Weights of a small GPT-style language model, trained from scratch on English Wikipedia: width 64.
Each number is 50 + 12 x the weight over its row's rms, rounded and kept within 0 to 99. Layers, rows and columns count from 0. The size before them is the row's rms in percent of the matrix's.

# down: layer 3 MLP down (transposed), 192x64, rms 0.322, rows 3-55, columns 0-63
# up: layer 3 MLP up, 192x64, rms 0.442, rows 4-55, columns 0-63
down3 083:63 50 41 58 49 39 36 50 47 39 38 54 47 65 46 42 35 56 55 47 48 41 88 60 35 39 70 53 57 38 46 15 62 60 52 66 47 56 39 51 65 63 46 68 55 56 29 56 57 47 61 47 53 60 57 84 41 53 46 42 64 52 55 52
up4 114:62 49 55 43 38 57 19 60 52 69 40 44 38 37 39 47 51 56 31 41 50 31 57 50 59 56 61 54 47 50 45 36 60 70 46 63 54 34 48 31 59 55 49 53 69 50 59 33 46 49 33 42 55 55 76 63 38 36 54 45 59 85 43 38
down4 100:56 60 53 54 38 59 46 45 34 50 50 43 65 35 70 52 47 55 36 51 62 53 34 42 15 64 37 37 74 50 59 47 61 53 52 47 65 41 49 56 35 32 38 44 37 45 33 64 45 52 38 40 36 38 44 51 28 58 78 57 54 65 36 56
up5 086:52 31 24 54 47 45 46 35 55 48 41 39 58 41 49 51 70 67 47 47 34 49 56 51 23 48 53 60 43 24 43 53 63 45 53 21 47 48 49 82 49 33 55 66 43 54 51 71 45 50 51 40 61 62 62 49 66 37 37 60 33 60 44 43
down5 085:50 53 42 27 23 53 48 49 43 42 52 74 51 50 61 44 83 35 43 48 32 47 84 42 32 45 41 55 41 47 54 53 42 43 70 44 38 56 59 36 63 41 37 41 43 35 45 51 48 34 29 47 64 45 52 49 57 36 48 61 44 40 31 52
up6 090:49 47 42 49 47 75 60 59 43 28 41 51 48 51 45 61 44 46 27 42 59 35 63 41 45 51 42 51 52 29 53 42 62 47 42 67 36 72 48 46 54 45 51 53 44 52 43 54 57 28 63 59 36 62 45 60 36 69 34 54 10 33 63 35
down6 086:45 61 53 62 52 50 23 48 44 63 50 43 58 52 48 55 63 39 64 70 25 57 54 60 32 41 69 25 51 55 58 51 61 55 53 47 41 40 44 52 56 80 33 30 33 66 43 55 44 44 32 63 53 48 68 49 39 56 59 46 67 55 67 34
up7 111:51 38 65 52 51 49 38 35 55 50 57 26 70 54 42 28 43 56 27 59 59 40 55 42 52 56 47 57 58 57 50 45 42 42 35 60 64 74 33 60 61 44 63 51 76 46 72 40 42 73 66 52 66 58 69 63 48 57 45 49 46 52 68 33
down7 111:56 70 38 48 34 70 43 45 32 31 47 58 35 48 60 68 65 53 55 60 55 44 45 40 47 71 45 43 42 55 49 55 49 37 70 66 25 38 63 26 41 67 51 50 73 51 57 33 50 29 39 52 41 58 61 41 49 53 68 42 31 51 45 41
up8 117:36 40 41 56 51 37 63 74 29 45 53 43 66 46 58 55 49 77 60 51 44 52 47 34 54 69 40 36 49 60 82 48 71 55 45 46 42 36 55 53 45 41 71 44 44 52 61 59 35 58 58 72 49 40 62 42 48 39 53 44 22 35 42 55
down8 124:49 36 51 67 52 45 31 31 66 53 44 47 51 54 39 47 46 53 39 45 46 42 58 39 42 53 47 75 43 57 70 51 55 39 25 57 55 46 51 32 48 35 43 55 47 67 46 53 71 41 48 80 54 27 67 48 56 68 31 51 42 44 71 27
up9 102:71 56 72 67 63 28 41 35 31 48 55 38 34 47 47 42 54 38 34 64 41 25 77 45 41 50 63 43 59 43 44 43 56 46 56 44 49 44 43 45 64 51 55 50 66 61 42 50 44 54 31 53 43 53 42 85 48 41 40 58 62 43 43 28
down9 114:56 59 49 55 52 59 41 43 38 41 44 45 54 69 66 72 68 50 52 67 66 46 36 30 57 26 46 57 73 63 52 50 51 45 63 55 51 54 56 30 45 58 50 41 35 44 53 44 54 59 66 46 58 38 64 47 54 66 66 55 46 91 70 45
up10 105:46 43 59 72 46 41 60 55 33 51 62 35 48 35 66 52 63 72 69 82 42 41 49 31 46 65 72 46 50 58 60 38 51 42 46 46 30 33 38 50 47 71 55 57 67 57 59 51 47 38 44 57 29 42 44 59 49 54 42 40 71 34 48 48
down10 103:47 52 53 71 58 65 66 52 48 57 42 52 32 60 79 58 62 69 64 62 55 20 36 58 42 36 75 48 46 47 58 37 56 52 53 48 53 47 46 44 49 58 45 37 47 62 52 82 52 55 40 45 45 37 55 56 46 42 37 40 71 54 43 76
up11 112:53 59 48 52 60 55 28 73 57 41 37 37 43 40 59 54 52 70 46 40 58 55 47 42 42 44 59 71 41 50 49 61 71 66 72 52 54 49 59 31 32 39 32 35 36 66 33 57 56 53 59 45 37 56 47 64 44 52 54 40 17 70 48 37
down11 110:43 50 36 57 64 62 43 55 82 36 39 14 57 55 58 48 44 45 48 52 49 61 65 50 57 54 64 46 39 44 52 45 49 34 43 65 34 51 40 36 53 15 51 43 42 64 45 57 67 45 47 64 43 29 32 43 54 60 51 70 47 58 63 58
up12 098:40 37 55 53 37 46 67 36 40 47 58 27 48 46 60 48 59 41 49 63 40 64 55 60 54 73 41 56 74 47 52 59 50 45 52 59 36 71 47 50 34 52 69 58 35 44 13 68 52 51 47 49 70 66 49 57 41 55 66 36 53 27 63 50
down12 091:67 50 60 47 57 57 37 61 47 32 24 41 46 60 65 60 51 50 63 18 61 54 49 30 41 33 43 41 62 45 56 38 51 52 53 54 70 67 51 64 43 41 54 40 46 62 63 89 47 60 45 41 54 49 61 51 45 42 37 50 62 65 35 41
up13 092:65 23 57 58 42 54 49 37 52 50 51 36 44 47 43 51 53 46 65 49 49 54 54 41 38 56 46 41 23 70 57 46 53 55 55 55 63 37 45 81 54 31 21 52 54 40 48 41 46 57 46 34 80 66 30 49 60 66 59 55 61 52 67 36
down13 087:38 61 51 47 44 48 45 42 46 59 49 47 73 55 40 54 20 65 41 34 64 62 54 58 38 72 53 68 46 65 66 49 52 79 39 75 56 46 36 43 51 55 37 68 33 71 60 47 48 43 56 56 49 45 68 44 49 38 51 33 62 67 57 44
up14 087:41 49 53 77 57 48 46 41 61 47 58 45 60 45 50 27 61 44 31 63 46 63 45 28 20 42 59 61 63 61 49 78 57 69 43 47 42 42 54 43 40 64 53 63 44 49 76 33 31 50 42 45 33 40 44 36 49 52 49 38 36 54 62 60
down14 089:53 67 46 38 37 52 48 71 37 40 46 71 63 72 75 39 45 55 53 60 45 58 41 51 29 46 65 46 35 57 69 51 53 50 55 55 38 44 35 50 47 57 56 44 43 49 36 30 51 65 48 54 49 46 64 32 42 35 31 62 71 62 45 80
up15 090:54 69 40 72 38 48 63 50 47 58 48 51 64 56 78 70 28 71 64 55 29 45 46 57 52 44 56 59 37 47 53 52 47 49 52 42 23 24 43 58 57 40 45 61 44 41 40 50 45 44 42 50 56 32 21 47 42 46 45 73 57 48 51 69
down15 086:55 54 64 58 45 64 48 27 74 65 52 45 59 44 37 58 67 41 59 60 51 41 46 65 64 45 46 68 42 37 46 58 49 55 43 70 55 55 60 57 26 66 79 65 61 52 52 58 56 39 52 52 61 40 69 43 54 19 56 53 31 55 48 34
up16 089:50 61 51 49 53 39 52 84 64 48 48 50 52 35 43 50 65 58 39 68 38 26 57 23 47 46 45 59 43 44 24 48 53 67 48 38 54 48 68 42 51 66 41 61 65 62 49 52 57 35 41 57 65 50 31 40 24 36 60 37 45 39 56 39
down16 091:65 33 36 25 49 53 55 61 32 60 49 42 50 54 38 49 32 46 62 52 52 39 58 62 56 58 52 38 44 56 57 57 74 53 76 38 64 41 34 41 56 51 38 39 48 37 58 41 39 25 41 38 45 51 43 37 36 61 54 47 85 37 39 58
up17 080:50 57 44 52 22 57 82 51 27 54 53 53 63 71 55 38 57 58 47 29 49 38 47 46 41 51 70 48 47 56 57 41 51 48 50 49 37 64 33 53 57 70 60 51 58 58 45 48 52 56 77 53 74 36 52 43 48 59 39 64 39 19 56 38
down17 083:68 36 36 46 49 50 51 42 49 50 47 37 62 45 49 40 59 57 33 11 67 52 74 41 37 42 55 42 57 52 37 67 52 50 68 65 33 50 63 48 52 69 56 48 46 42 30 52 66 53 73 45 62 44 61 34 66 56 41 66 37 38 54 48
up18 098:43 57 27 52 57 39 64 51 57 55 48 69 32 38 33 44 23 62 60 50 27 58 66 52 60 29 48 50 37 55 74 65 56 55 33 46 61 50 48 55 52 54 45 30 41 60 35 59 41 40 61 45 49 27 50 40 54 54 41 82 52 45 53 57
down18 084:27 53 47 62 51 52 49 42 31 44 31 46 24 45 38 48 63 55 53 77 55 60 58 43 74 55 26 56 37 56 56 62 45 51 52 17 41 53 53 51 47 51 27 36 69 43 56 40 64 36 49 46 54 53 40 42 63 51 37 44 30 54 55 61
up19 115:43 35 34 50 43 65 53 49 58 70 49 39 45 59 42 48 42 43 51 46 45 71 45 45 47 63 36 50 51 71 50 65 53 57 20 39 54 56 60 81 61 47 62 64 76 71 81 59 48 50 52 60 55 41 50 38 37 61 47 58 70 48 51 55
down19 116:59 51 34 75 59 52 28 26 72 49 53 38 43 48 34 46 44 62 55 38 52 43 51 46 44 59 47 77 38 40 34 57 53 48 48 48 32 47 52 61 65 44 43 41 51 39 44 38 49 52 49 66 52 50 68 52 38 69 33 33 36 28 36 27
up20 104:57 49 39 68 51 71 46 39 56 80 49 52 31 44 52 46 61 51 42 38 37 54 55 54 58 41 35 54 60 50 25 62 56 29 54 61 32 33 58 55 59 60 59 51 33 62 65 53 48 40 40 47 64 27 49 58 53 79 34 41 53 27 43 47
down20 118:55 63 50 48 72 26 59 43 67 64 69 36 80 46 53 68 33 43 41 57 42 47 80 45 53 62 71 45 44 46 53 48 46 39 36 58 35 25 41 53 42 52 45 43 53 43 52 60 37 64 66 52 49 62 57 34 54 62 41 49 44 37 52 37
up21 081:64 51 27 69 55 37 64 49 45 51 48 34 45 29 56 49 46 46 47 14 40 61 32 47 47 66 34 66 61 54 39 29 46 49 63 54 39 61 39 59 59 59 30 56 47 35 49 63 53 58 56 69 49 45 55 79 51 48 48 66 53 42 34 46
down21 085:35 52 37 56 53 53 31 49 57 54 47 46 65 49 31 62 16 57 59 73 70 27 67 50 40 39 68 48 44 45 69 54 74 72 44 48 48 41 43 63 35 64 55 51 50 45 51 50 34 62 57 59 38 47 66 36 50 45 60 56 63 57 37 42
up22 102:66 55 46 27 39 56 60 43 65 33 44 47 49 41 47 41 52 42 69 52 47 50 50 55 66 29 42 71 47 51 61 53 55 48 61 55 78 43 72 53 49 31 53 22 33 38 44 55 60 51 36 46 38 36 29 46 36 44 58 56 36 49 23 57
down22 093:47 65 45 55 50 60 60 57 54 14 56 35 60 56 64 36 58 36 41 48 52 58 27 36 44 39 42 61 46 54 62 58 42 61 68 57 56 45 66 44 42 41 50 37 32 53 38 28 50 65 54 54 25 66 29 40 66 53 49 70 55 59 45 63
up23 095:43 56 50 42 51 45 62 56 48 43 64 47 40 37 64 39 69 40 72 50 60 49 42 53 26 44 55 65 62 58 41 45 56 59 39 28 35 20 47 57 29 77 62 58 66 57 67 41 46 40 48 17 64 52 48 44 47 42 56 58 58 56 44 51
down23 084:50 41 43 43 53 45 30 25 56 54 71 31 43 68 48 42 68 29 61 65 41 39 39 42 38 44 62 61 55 50 32 58 31 45 37 44 30 38 43 49 39 49 48 48 41 35 33 40 42 30 46 51 56 40 33 66 28 63 37 56 41 43 39 39
up24 107:65 53 45 37 60 46 12 52 52 56 60 49 35 58 35 73 42 46 35 72 49 40 68 34 45 40 44 68 46 47 40 41 46 82 39 63 48 40 36 53 36 43 39 52 69 59 58 54 43 45 59 45 54 56 46 54 40 67 37 58 51 33 58 60
down24 100:39 66 43 59 41 52 44 36 45 45 59 64 60 39 54 63 84 44 39 43 39 64 59 36 60 45 75 53 56 43 60 56 24 31 49 48 47 41 31 36 63 55 46 58 36 44 58 45 64 36 34 39 58 55 64 49 65 69 49 57 39 36 60 33
up25 104:50 48 62 58 51 50 55 70 45 52 49 64 66 34 59 63 48 49 52 69 78 40 46 35 53 76 47 66 61 58 57 14 27 48 38 50 55 51 38 49 52 44 43 50 58 37 67 46 53 47 48 25 62 58 49 57 31 41 59 52 65 29 53 47
down25 109:40 67 41 49 50 54 47 28 51 39 53 38 64 86 55 56 27 53 31 34 30 52 65 52 56 53 72 41 49 46 42 61 46 48 45 71 52 43 34 43 41 43 44 42 57 42 59 52 58 56 39 58 44 35 71 57 66 68 43 40 36 68 42 62
up26 121:69 51 40 56 36 32 39 55 63 66 49 54 44 45 35 63 33 59 48 48 49 60 48 27 33 66 50 85 54 57 34 66 42 49 57 48 66 48 59 43 50 47 37 66 35 43 46 54 64 43 48 45 51 30 48 52 61 85 58 67 45 55 38 52
down26 101:69 47 59 49 54 46 54 68 58 49 37 62 60 38 64 36 47 51 50 47 63 71 52 32 38 59 32 57 67 46 65 52 57 41 45 67 72 36 45 51 45 46 50 50 27 47 48 56 46 43 42 44 21 18 58 32 57 69 66 64 56 56 57 40
up27 091:55 49 38 73 48 51 58 50 46 74 34 32 38 45 22 44 60 58 36 49 44 46 41 52 52 49 45 61 50 48 64 72 55 74 44 66 48 47 51 64 55 69 62 74 56 64 35 64 31 35 38 53 37 61 51 43 67 61 51 48 45 59 40 29
down27 083:66 51 57 58 56 66 78 53 76 58 31 63 74 51 44 35 51 45 44 55 55 62 68 38 64 43 36 47 41 53 81 68 52 67 24 57 50 59 60 56 53 64 67 60 53 51 52 44 33 44 53 42 52 55 51 30 60 60 55 57 41 52 59 47
up28 096:54 69 62 49 61 45 57 52 57 22 58 53 67 70 43 24 30 50 49 55 50 68 48 49 38 61 32 56 49 72 76 53 63 42 37 46 53 44 30 50 36 39 60 59 48 53 38 39 44 62 29 38 45 49 54 43 22 42 54 44 50 57 49 64
down28 080:65 40 65 68 54 49 42 52 62 48 77 42 60 38 71 43 50 59 56 64 28 52 49 43 43 72 41 37 56 75 50 74 51 43 54 35 41 39 45 63 43 54 66 50 64 48 48 67 51 32 35 26 57 53 48 62 60 53 43 37 64 32 50 58
up29 121:55 37 59 63 62 46 52 37 44 45 48 64 65 37 44 74 50 38 33 40 61 54 29 53 46 55 41 49 44 44 70 26 37 52 45 29 60 41 62 46 48 53 67 60 51 38 55 56 40 45 66 56 46 74 42 41 62 42 56 78 28 31 57 66
down29 144:47 55 54 40 30 57 52 57 39 46 60 48 57 51 54 59 42 47 63 46 70 71 39 74 50 37 35 34 64 60 74 55 64 73 47 27 45 49 46 54 65 35 57 41 47 33 44 54 57 52 69 38 54 53 23 44 60 24 59 43 36 44 58 51
up30 106:62 65 43 47 38 26 33 69 27 52 34 31 52 75 58 54 78 38 45 75 53 43 48 38 47 48 52 67 61 68 27 51 41 42 53 59 37 33 53 57 43 55 64 52 54 42 69 58 44 55 40 48 53 36 46 53 52 50 57 55 30 55 54 57
down30 105:35 62 53 62 66 61 37 45 34 34 61 38 63 57 40 31 53 48 61 62 45 60 55 65 52 47 32 45 53 71 38 41 50 48 47 52 61 33 48 27 55 54 55 74 57 40 41 67 56 61 62 50 22 60 47 36 50 38 36 24 45 53 31 44
up31 102:60 42 53 37 49 45 44 58 61 62 18 40 68 48 51 34 57 49 58 44 66 49 45 52 45 43 47 47 57 35 28 30 60 69 47 50 49 38 33 60 25 72 43 32 48 53 59 25 45 68 54 52 53 61 54 52 45 66 47 47 32 29 51 35
down31 099:38 47 69 58 41 60 45 37 38 70 45 42 45 56 49 45 69 44 79 77 48 52 46 50 71 63 55 63 30 46 36 65 42 45 42 45 50 65 42 50 47 56 48 47 48 42 49 44 51 37 63 73 45 50 59 74 58 68 55 44 21 45 55 31
up32 099:54 41 56 42 34 47 68 29 67 53 43 67 49 56 69 34 56 36 52 32 48 45 26 64 51 59 55 71 74 37 61 51 25 44 49 41 32 70 58 27 44 40 49 56 43 58 48 54 57 61 52 45 62 43 50 62 43 55 78 41 53 56 51 46
down32 092:44 56 57 63 61 40 68 44 58 63 29 58 13 45 30 28 42 28 35 45 67 58 31 45 48 49 51 64 59 42 73 30 61 55 51 57 60 61 55 72 46 64 59 52 53 60 54 54 37 50 45 36 40 43 59 50 60 48 48 39 39 55 53 67
up33 107:50 52 49 37 60 49 43 58 62 60 69 64 50 43 49 47 55 47 70 44 58 44 59 54 52 47 78 71 66 70 44 38 42 45 61 26 45 37 52 29 51 51 30 37 42 76 35 64 37 49 54 52 52 38 53 34 43 64 72 76 48 50 45 54
down33 099:56 55 61 63 48 35 47 43 59 48 44 76 75 38 38 46 58 56 52 40 71 48 51 57 37 54 45 44 64 59 39 52 41 48 60 29 45 41 57 42 42 48 68 47 42 74 76 53 39 38 53 47 59 32 26 61 52 33 75 68 40 39 38 54
up34 097:38 36 36 62 52 53 61 49 73 75 52 44 54 55 54 41 57 51 42 53 35 49 48 33 50 73 67 51 44 44 73 52 67 39 45 68 39 47 68 27 42 45 45 55 46 64 22 62 50 30 43 53 46 32 42 43 48 36 66 68 51 44 53 64
down34 106:53 55 45 51 62 64 63 57 46 57 64 43 59 41 44 33 54 68 32 56 64 65 50 53 40 50 61 40 53 51 58 43 53 52 67 30 80 24 37 65 54 66 44 63 57 59 67 43 50 41 45 71 56 68 46 49 46 30 29 48 61 23 50 53
up35 093:45 38 29 32 39 57 71 63 58 64 50 60 49 52 37 59 49 46 50 57 45 46 48 49 47 50 40 51 49 54 51 54 36 72 67 69 55 64 57 34 38 55 52 74 30 38 56 43 56 48 50 32 61 62 36 40 50 29 85 68 40 50 36 61
down35 093:48 62 80 59 79 43 46 51 36 44 46 45 43 42 56 42 52 51 43 43 55 37 44 54 54 68 42 46 68 51 49 53 47 43 45 57 23 25 44 64 51 41 55 46 63 70 37 67 58 47 33 69 42 33 34 72 54 64 41 43 58 35 64 44
up36 091:55 41 45 46 52 39 34 33 60 71 64 40 53 51 56 35 32 58 22 74 52 50 42 55 49 74 71 52 49 59 41 70 44 43 57 54 66 52 53 45 64 38 33 44 41 48 30 34 50 54 40 62 47 42 66 52 54 53 55 75 45 62 52 27
down36 094:30 49 62 36 31 53 59 52 55 61 39 66 41 41 37 60 62 29 44 48 74 68 29 55 50 37 42 47 57 60 48 53 58 73 76 68 57 47 60 54 51 35 54 75 45 47 44 65 56 45 45 37 60 34 30 53 50 51 54 47 44 73 55 59
up37 117:49 16 48 44 30 39 76 40 44 56 67 59 47 56 57 50 42 48 40 69 37 47 46 50 43 62 58 50 59 49 64 48 31 69 59 29 72 43 74 65 47 51 44 50 43 59 50 44 34 60 59 52 53 48 32 31 32 54 63 60 51 37 38 46
down37 109:37 35 57 40 41 42 58 46 65 66 52 48 58 57 57 87 39 41 61 54 31 23 57 52 37 43 56 44 65 33 59 26 55 58 32 64 43 39 44 56 64 40 47 37 41 62 42 47 54 36 67 47 53 40 56 49 36 61 60 68 62 40 40 37
up38 123:37 54 30 76 57 42 62 57 52 51 40 48 43 78 58 52 67 54 45 53 42 56 48 53 45 62 55 57 57 34 45 79 52 36 39 39 24 51 40 33 65 51 53 62 45 46 52 59 70 41 49 44 59 57 49 78 50 59 51 71 47 68 28 48
down38 115:64 66 58 55 58 52 51 41 47 75 57 59 60 35 47 55 40 51 37 53 43 55 55 43 69 59 48 61 50 50 33 21 40 63 59 58 49 57 47 64 63 54 49 61 71 70 65 54 45 48 57 47 64 58 41 45 59 64 50 22 62 18 62 69
up39 110:57 55 52 41 47 50 59 39 45 46 57 66 45 59 58 33 69 49 50 55 47 52 28 35 66 62 59 31 51 42 71 43 49 52 44 56 48 64 51 50 19 56 72 28 53 60 43 74 55 44 34 69 43 49 39 62 73 41 55 34 36 37 66 48
down39 097:40 61 60 28 60 39 31 69 42 18 56 53 51 50 59 30 64 72 44 49 64 39 37 21 61 67 54 52 44 52 51 47 45 54 66 55 52 47 60 52 45 61 38 49 61 54 65 49 42 50 33 53 47 39 48 51 76 45 59 43 66 55 72 45
up40 115:46 43 57 39 45 69 50 47 50 35 58 33 66 44 51 47 44 45 27 54 48 43 31 50 68 62 44 71 56 40 57 43 33 40 45 31 51 50 53 68 76 53 39 62 43 27 35 24 34 54 54 56 52 69 51 54 48 67 66 61 69 62 58 54
down40 109:21 44 52 41 36 49 44 76 48 52 48 58 41 34 67 56 60 70 53 42 55 30 48 46 53 55 60 47 36 57 28 37 38 72 69 35 50 60 56 47 43 65 34 45 63 62 63 38 49 41 47 34 72 67 32 59 58 54 36 58 52 51 58 54
up41 080:43 50 49 44 71 37 23 60 41 53 55 69 51 45 53 54 45 63 66 34 44 70 62 31 47 55 59 53 48 49 43 29 35 52 65 65 54 65 55 50 44 46 40 33 28 35 73 35 47 42 36 53 29 66 68 58 41 60 46 49 58 50 38 67
down41 104:53 51 36 53 39 54 51 41 37 58 45 56 58 25 49 48 60 43 48 46 77 57 49 47 55 38 66 52 42 28 40 18 43 24 61 56 40 54 62 26 41 45 63 74 39 50 45 48 63 45 58 54 52 58 43 59 53 82 52 61 60 35 47 41
up42 088:49 41 42 58 55 54 35 34 42 71 64 44 43 60 54 51 32 40 53 41 65 49 17 61 63 42 58 53 48 48 49 48 54 22 41 51 38 45 59 48 54 50 67 57 53 58 41 51 48 56 57 36 42 48 52 53 33 80 53 71 41 11 42 41
down42 085:59 59 76 59 54 47 36 54 28 51 42 90 53 39 64 48 44 64 44 45 60 32 59 49 58 34 58 25 34 38 46 57 68 66 49 39 55 40 65 54 40 51 46 41 50 54 76 50 49 63 39 50 42 66 43 38 56 64 41 44 58 65 51 48
up43 117:38 31 48 59 48 40 53 40 35 64 69 43 63 23 79 51 56 47 33 49 27 50 30 52 48 42 45 35 47 32 54 29 55 42 59 47 57 41 43 65 45 61 53 43 54 45 84 75 46 53 47 47 45 46 55 53 71 45 49 64 42 47 51 53
down43 117:79 41 62 44 64 40 67 81 56 48 38 45 57 45 54 51 54 48 61 43 51 56 48 67 48 37 53 41 64 43 70 53 50 40 55 17 55 49 46 68 45 26 41 23 49 46 44 48 48 55 62 47 40 58 36 57 51 31 63 70 36 48 41 47
up44 089:37 41 48 59 47 44 57 53 61 58 58 38 38 35 48 60 28 61 63 52 30 56 58 59 34 53 49 69 63 46 63 40 48 48 77 53 58 50 63 57 66 36 32 70 46 43 28 51 55 45 69 43 39 61 42 64 50 57 61 51 38 77 36 74
down44 089:55 70 59 45 72 57 46 74 42 42 41 57 58 58 59 64 49 61 72 60 42 40 58 39 41 55 65 66 53 63 45 41 67 55 58 43 41 32 28 60 48 45 33 49 63 57 70 40 39 61 58 53 35 66 57 49 40 63 38 49 70 64 75 60
up45 091:62 72 58 63 28 35 37 40 46 29 67 58 49 70 48 29 37 56 49 59 55 58 52 41 49 48 42 48 48 54 67 60 66 49 39 47 45 77 17 49 42 51 61 51 60 53 54 59 56 31 38 60 54 33 54 50 56 43 39 56 33 48 56 74
down45 093:58 36 58 40 58 48 46 52 52 43 62 54 59 67 48 38 49 41 61 40 55 29 56 73 38 44 60 48 31 61 74 51 59 51 34 61 60 53 32 55 47 42 47 66 36 63 44 79 51 42 67 40 50 44 50 41 44 17 46 47 80 59 58 44
up46 085:60 36 36 32 52 33 27 59 50 44 47 60 56 49 52 61 42 73 52 40 65 43 42 50 52 58 63 68 42 61 54 35 55 81 57 39 50 25 45 51 37 46 43 47 79 52 47 46 43 42 43 43 26 61 68 35 54 58 62 65 47 42 38 41
down46 077:63 59 62 22 66 62 53 55 61 39 49 50 54 65 27 67 27 55 55 62 37 74 45 52 49 63 44 46 27 49 33 71 28 54 41 70 53 43 34 56 55 47 52 45 46 40 42 58 40 57 64 54 42 53 53 46 59 70 48 38 63 35 63 51
up47 096:44 43 43 38 56 55 52 54 63 62 47 57 60 36 64 40 51 67 53 82 43 48 36 56 34 30 32 60 55 36 77 48 56 49 58 56 62 61 46 62 52 52 76 38 40 28 63 39 35 38 49 45 44 34 53 52 21 58 52 44 54 34 53 44
down47 096:51 42 44 63 71 50 49 70 60 58 53 46 60 45 57 62 60 61 37 48 33 46 50 58 57 44 43 28 78 54 47 67 28 60 55 57 59 68 42 63 37 68 41 62 58 59 64 58 52 32 39 40 47 60 50 33 58 60 60 71 63 50 42 79
up48 076:69 75 55 74 51 23 31 45 67 68 69 41 41 46 36 58 41 61 61 34 43 54 40 48 39 54 65 54 60 63 45 60 50 38 49 65 46 41 56 56 59 59 71 63 76 59 60 67 53 46 62 38 44 35 52 60 44 48 40 52 57 59 38 49
down48 083:18 41 83 45 44 44 41 64 46 41 70 53 34 56 60 48 49 58 48 45 46 49 34 63 40 48 52 61 65 62 83 42 48 64 35 47 42 44 45 45 68 46 54 66 71 79 57 48 51 39 37 53 50 55 43 61 41 40 38 57 48 50 43 48
up49 120:33 57 63 63 40 45 72 45 41 34 49 43 69 40 68 31 49 53 49 64 33 60 50 54 42 43 70 46 78 31 68 35 65 47 32 35 53 43 46 45 64 58 44 51 32 57 40 42 37 45 27 45 48 32 63 54 50 46 62 61 39 56 42 61
down49 128:43 50 51 41 60 43 56 51 56 54 51 37 53 41 28 56 51 32 58 44 64 41 55 53 52 50 46 50 58 38 57 56 53 43 42 60 49 71 52 46 36 56 66 81 35 27 33 43 76 64 44 43 57 59 61 71 42 36 79 62 32 44 33 35
up50 091:55 40 55 53 53 63 52 59 22 38 69 60 60 45 32 54 42 45 37 63 34 53 69 60 30 60 52 61 70 42 74 50 53 61 42 32 62 35 61 42 55 33 68 43 47 56 40 38 67 35 58 48 52 65 50 25 44 45 42 66 63 56 60 52
down50 085:50 55 59 57 61 57 67 47 35 44 57 28 62 72 40 57 37 41 51 46 50 63 50 53 47 54 50 53 40 46 50 49 56 34 15 52 52 43 41 47 53 50 47 71 19 49 34 61 37 34 69 42 56 34 41 44 50 46 55 47 51 53 81 23
up51 116:48 41 20 37 57 57 46 53 50 58 41 31 40 62 57 49 54 56 50 63 52 51 50 53 73 55 62 05 52 38 42 60 59 41 38 67 25 50 66 36 51 44 74 43 47 54 45 66 51 52 46 50 72 59 52 54 63 39 40 46 41 53 63 53
down51 103:59 59 35 44 57 51 51 56 58 63 52 35 60 63 45 48 28 47 32 51 71 49 46 52 35 33 72 45 49 46 63 39 56 36 32 66 45 38 43 54 46 46 60 51 25 55 27 63 44 62 46 55 42 38 59 51 29 37 65 79 48 72 41 44
up52 103:74 63 55 56 38 45 47 37 38 68 43 53 35 58 44 50 43 64 55 48 19 29 63 49 49 49 52 51 58 50 33 69 47 41 61 39 52 61 56 53 56 76 50 61 64 40 56 25 45 51 68 44 35 41 58 51 43 71 42 32 49 64 30 40
down52 100:61 46 48 45 56 56 29 78 67 30 41 59 64 61 68 48 53 51 45 40 76 54 57 26 51 53 53 50 73 50 62 40 74 49 55 64 58 56 43 52 49 38 45 48 37 64 61 51 55 55 32 42 45 55 67 40 51 50 51 61 74 57 77 54
up53 105:75 52 21 54 31 50 61 39 35 47 66 43 41 65 46 45 59 45 29 50 64 56 35 46 75 56 56 46 54 54 48 59 58 59 50 45 27 32 58 51 43 53 52 40 68 48 42 65 53 67 50 58 60 65 27 54 51 53 46 55 52 14 47 49
down53 107:67 54 54 42 61 59 52 45 52 45 45 70 74 45 75 50 41 54 50 38 52 56 63 45 31 54 37 58 45 24 62 37 65 48 51 45 40 53 53 53 52 27 61 57 34 21 31 54 63 60 56 29 54 59 44 47 64 57 56 45 76 67 58 44
up54 097:46 48 35 48 39 67 48 32 57 53 52 45 34 37 57 52 54 70 51 42 34 19 39 58 46 63 34 42 40 45 44 61 50 34 57 57 55 69 54 74 60 36 43 52 60 46 48 78 56 67 48 59 69 40 36 70 57 43 51 69 51 38 59 35
down54 107:50 65 35 34 32 52 52 58 48 42 52 47 61 59 71 48 42 56 34 44 45 31 49 38 33 47 51 41 31 47 81 47 56 58 52 39 58 50 54 46 42 48 40 42 28 34 47 54 48 57 37 67 66 34 33 46 18 60 32 51 47 50 37 29
up55 106:46 56 54 63 39 47 75 53 56 23 33 59 49 45 69 56 48 29 55 68 47 56 61 36 51 70 30 39 42 54 48 44 64 51 40 41 56 38 45 50 68 54 46 61 49 71 58 40 22 58 56 40 60 48 69 69 55 66 39 52 32 36 46 44
down55 101:36 48 46 37 56 59 66 62 67 55 44 40 21 45 33 58 69 42 67 45 43 41 44 40 58 51 54 65 37 56 56 53 70 48 50 51 42 53 41 42 62 81 53 52 56 66 66 46 33 24 44 43 47 49 58 39 44 58 26 72 51 30 56 56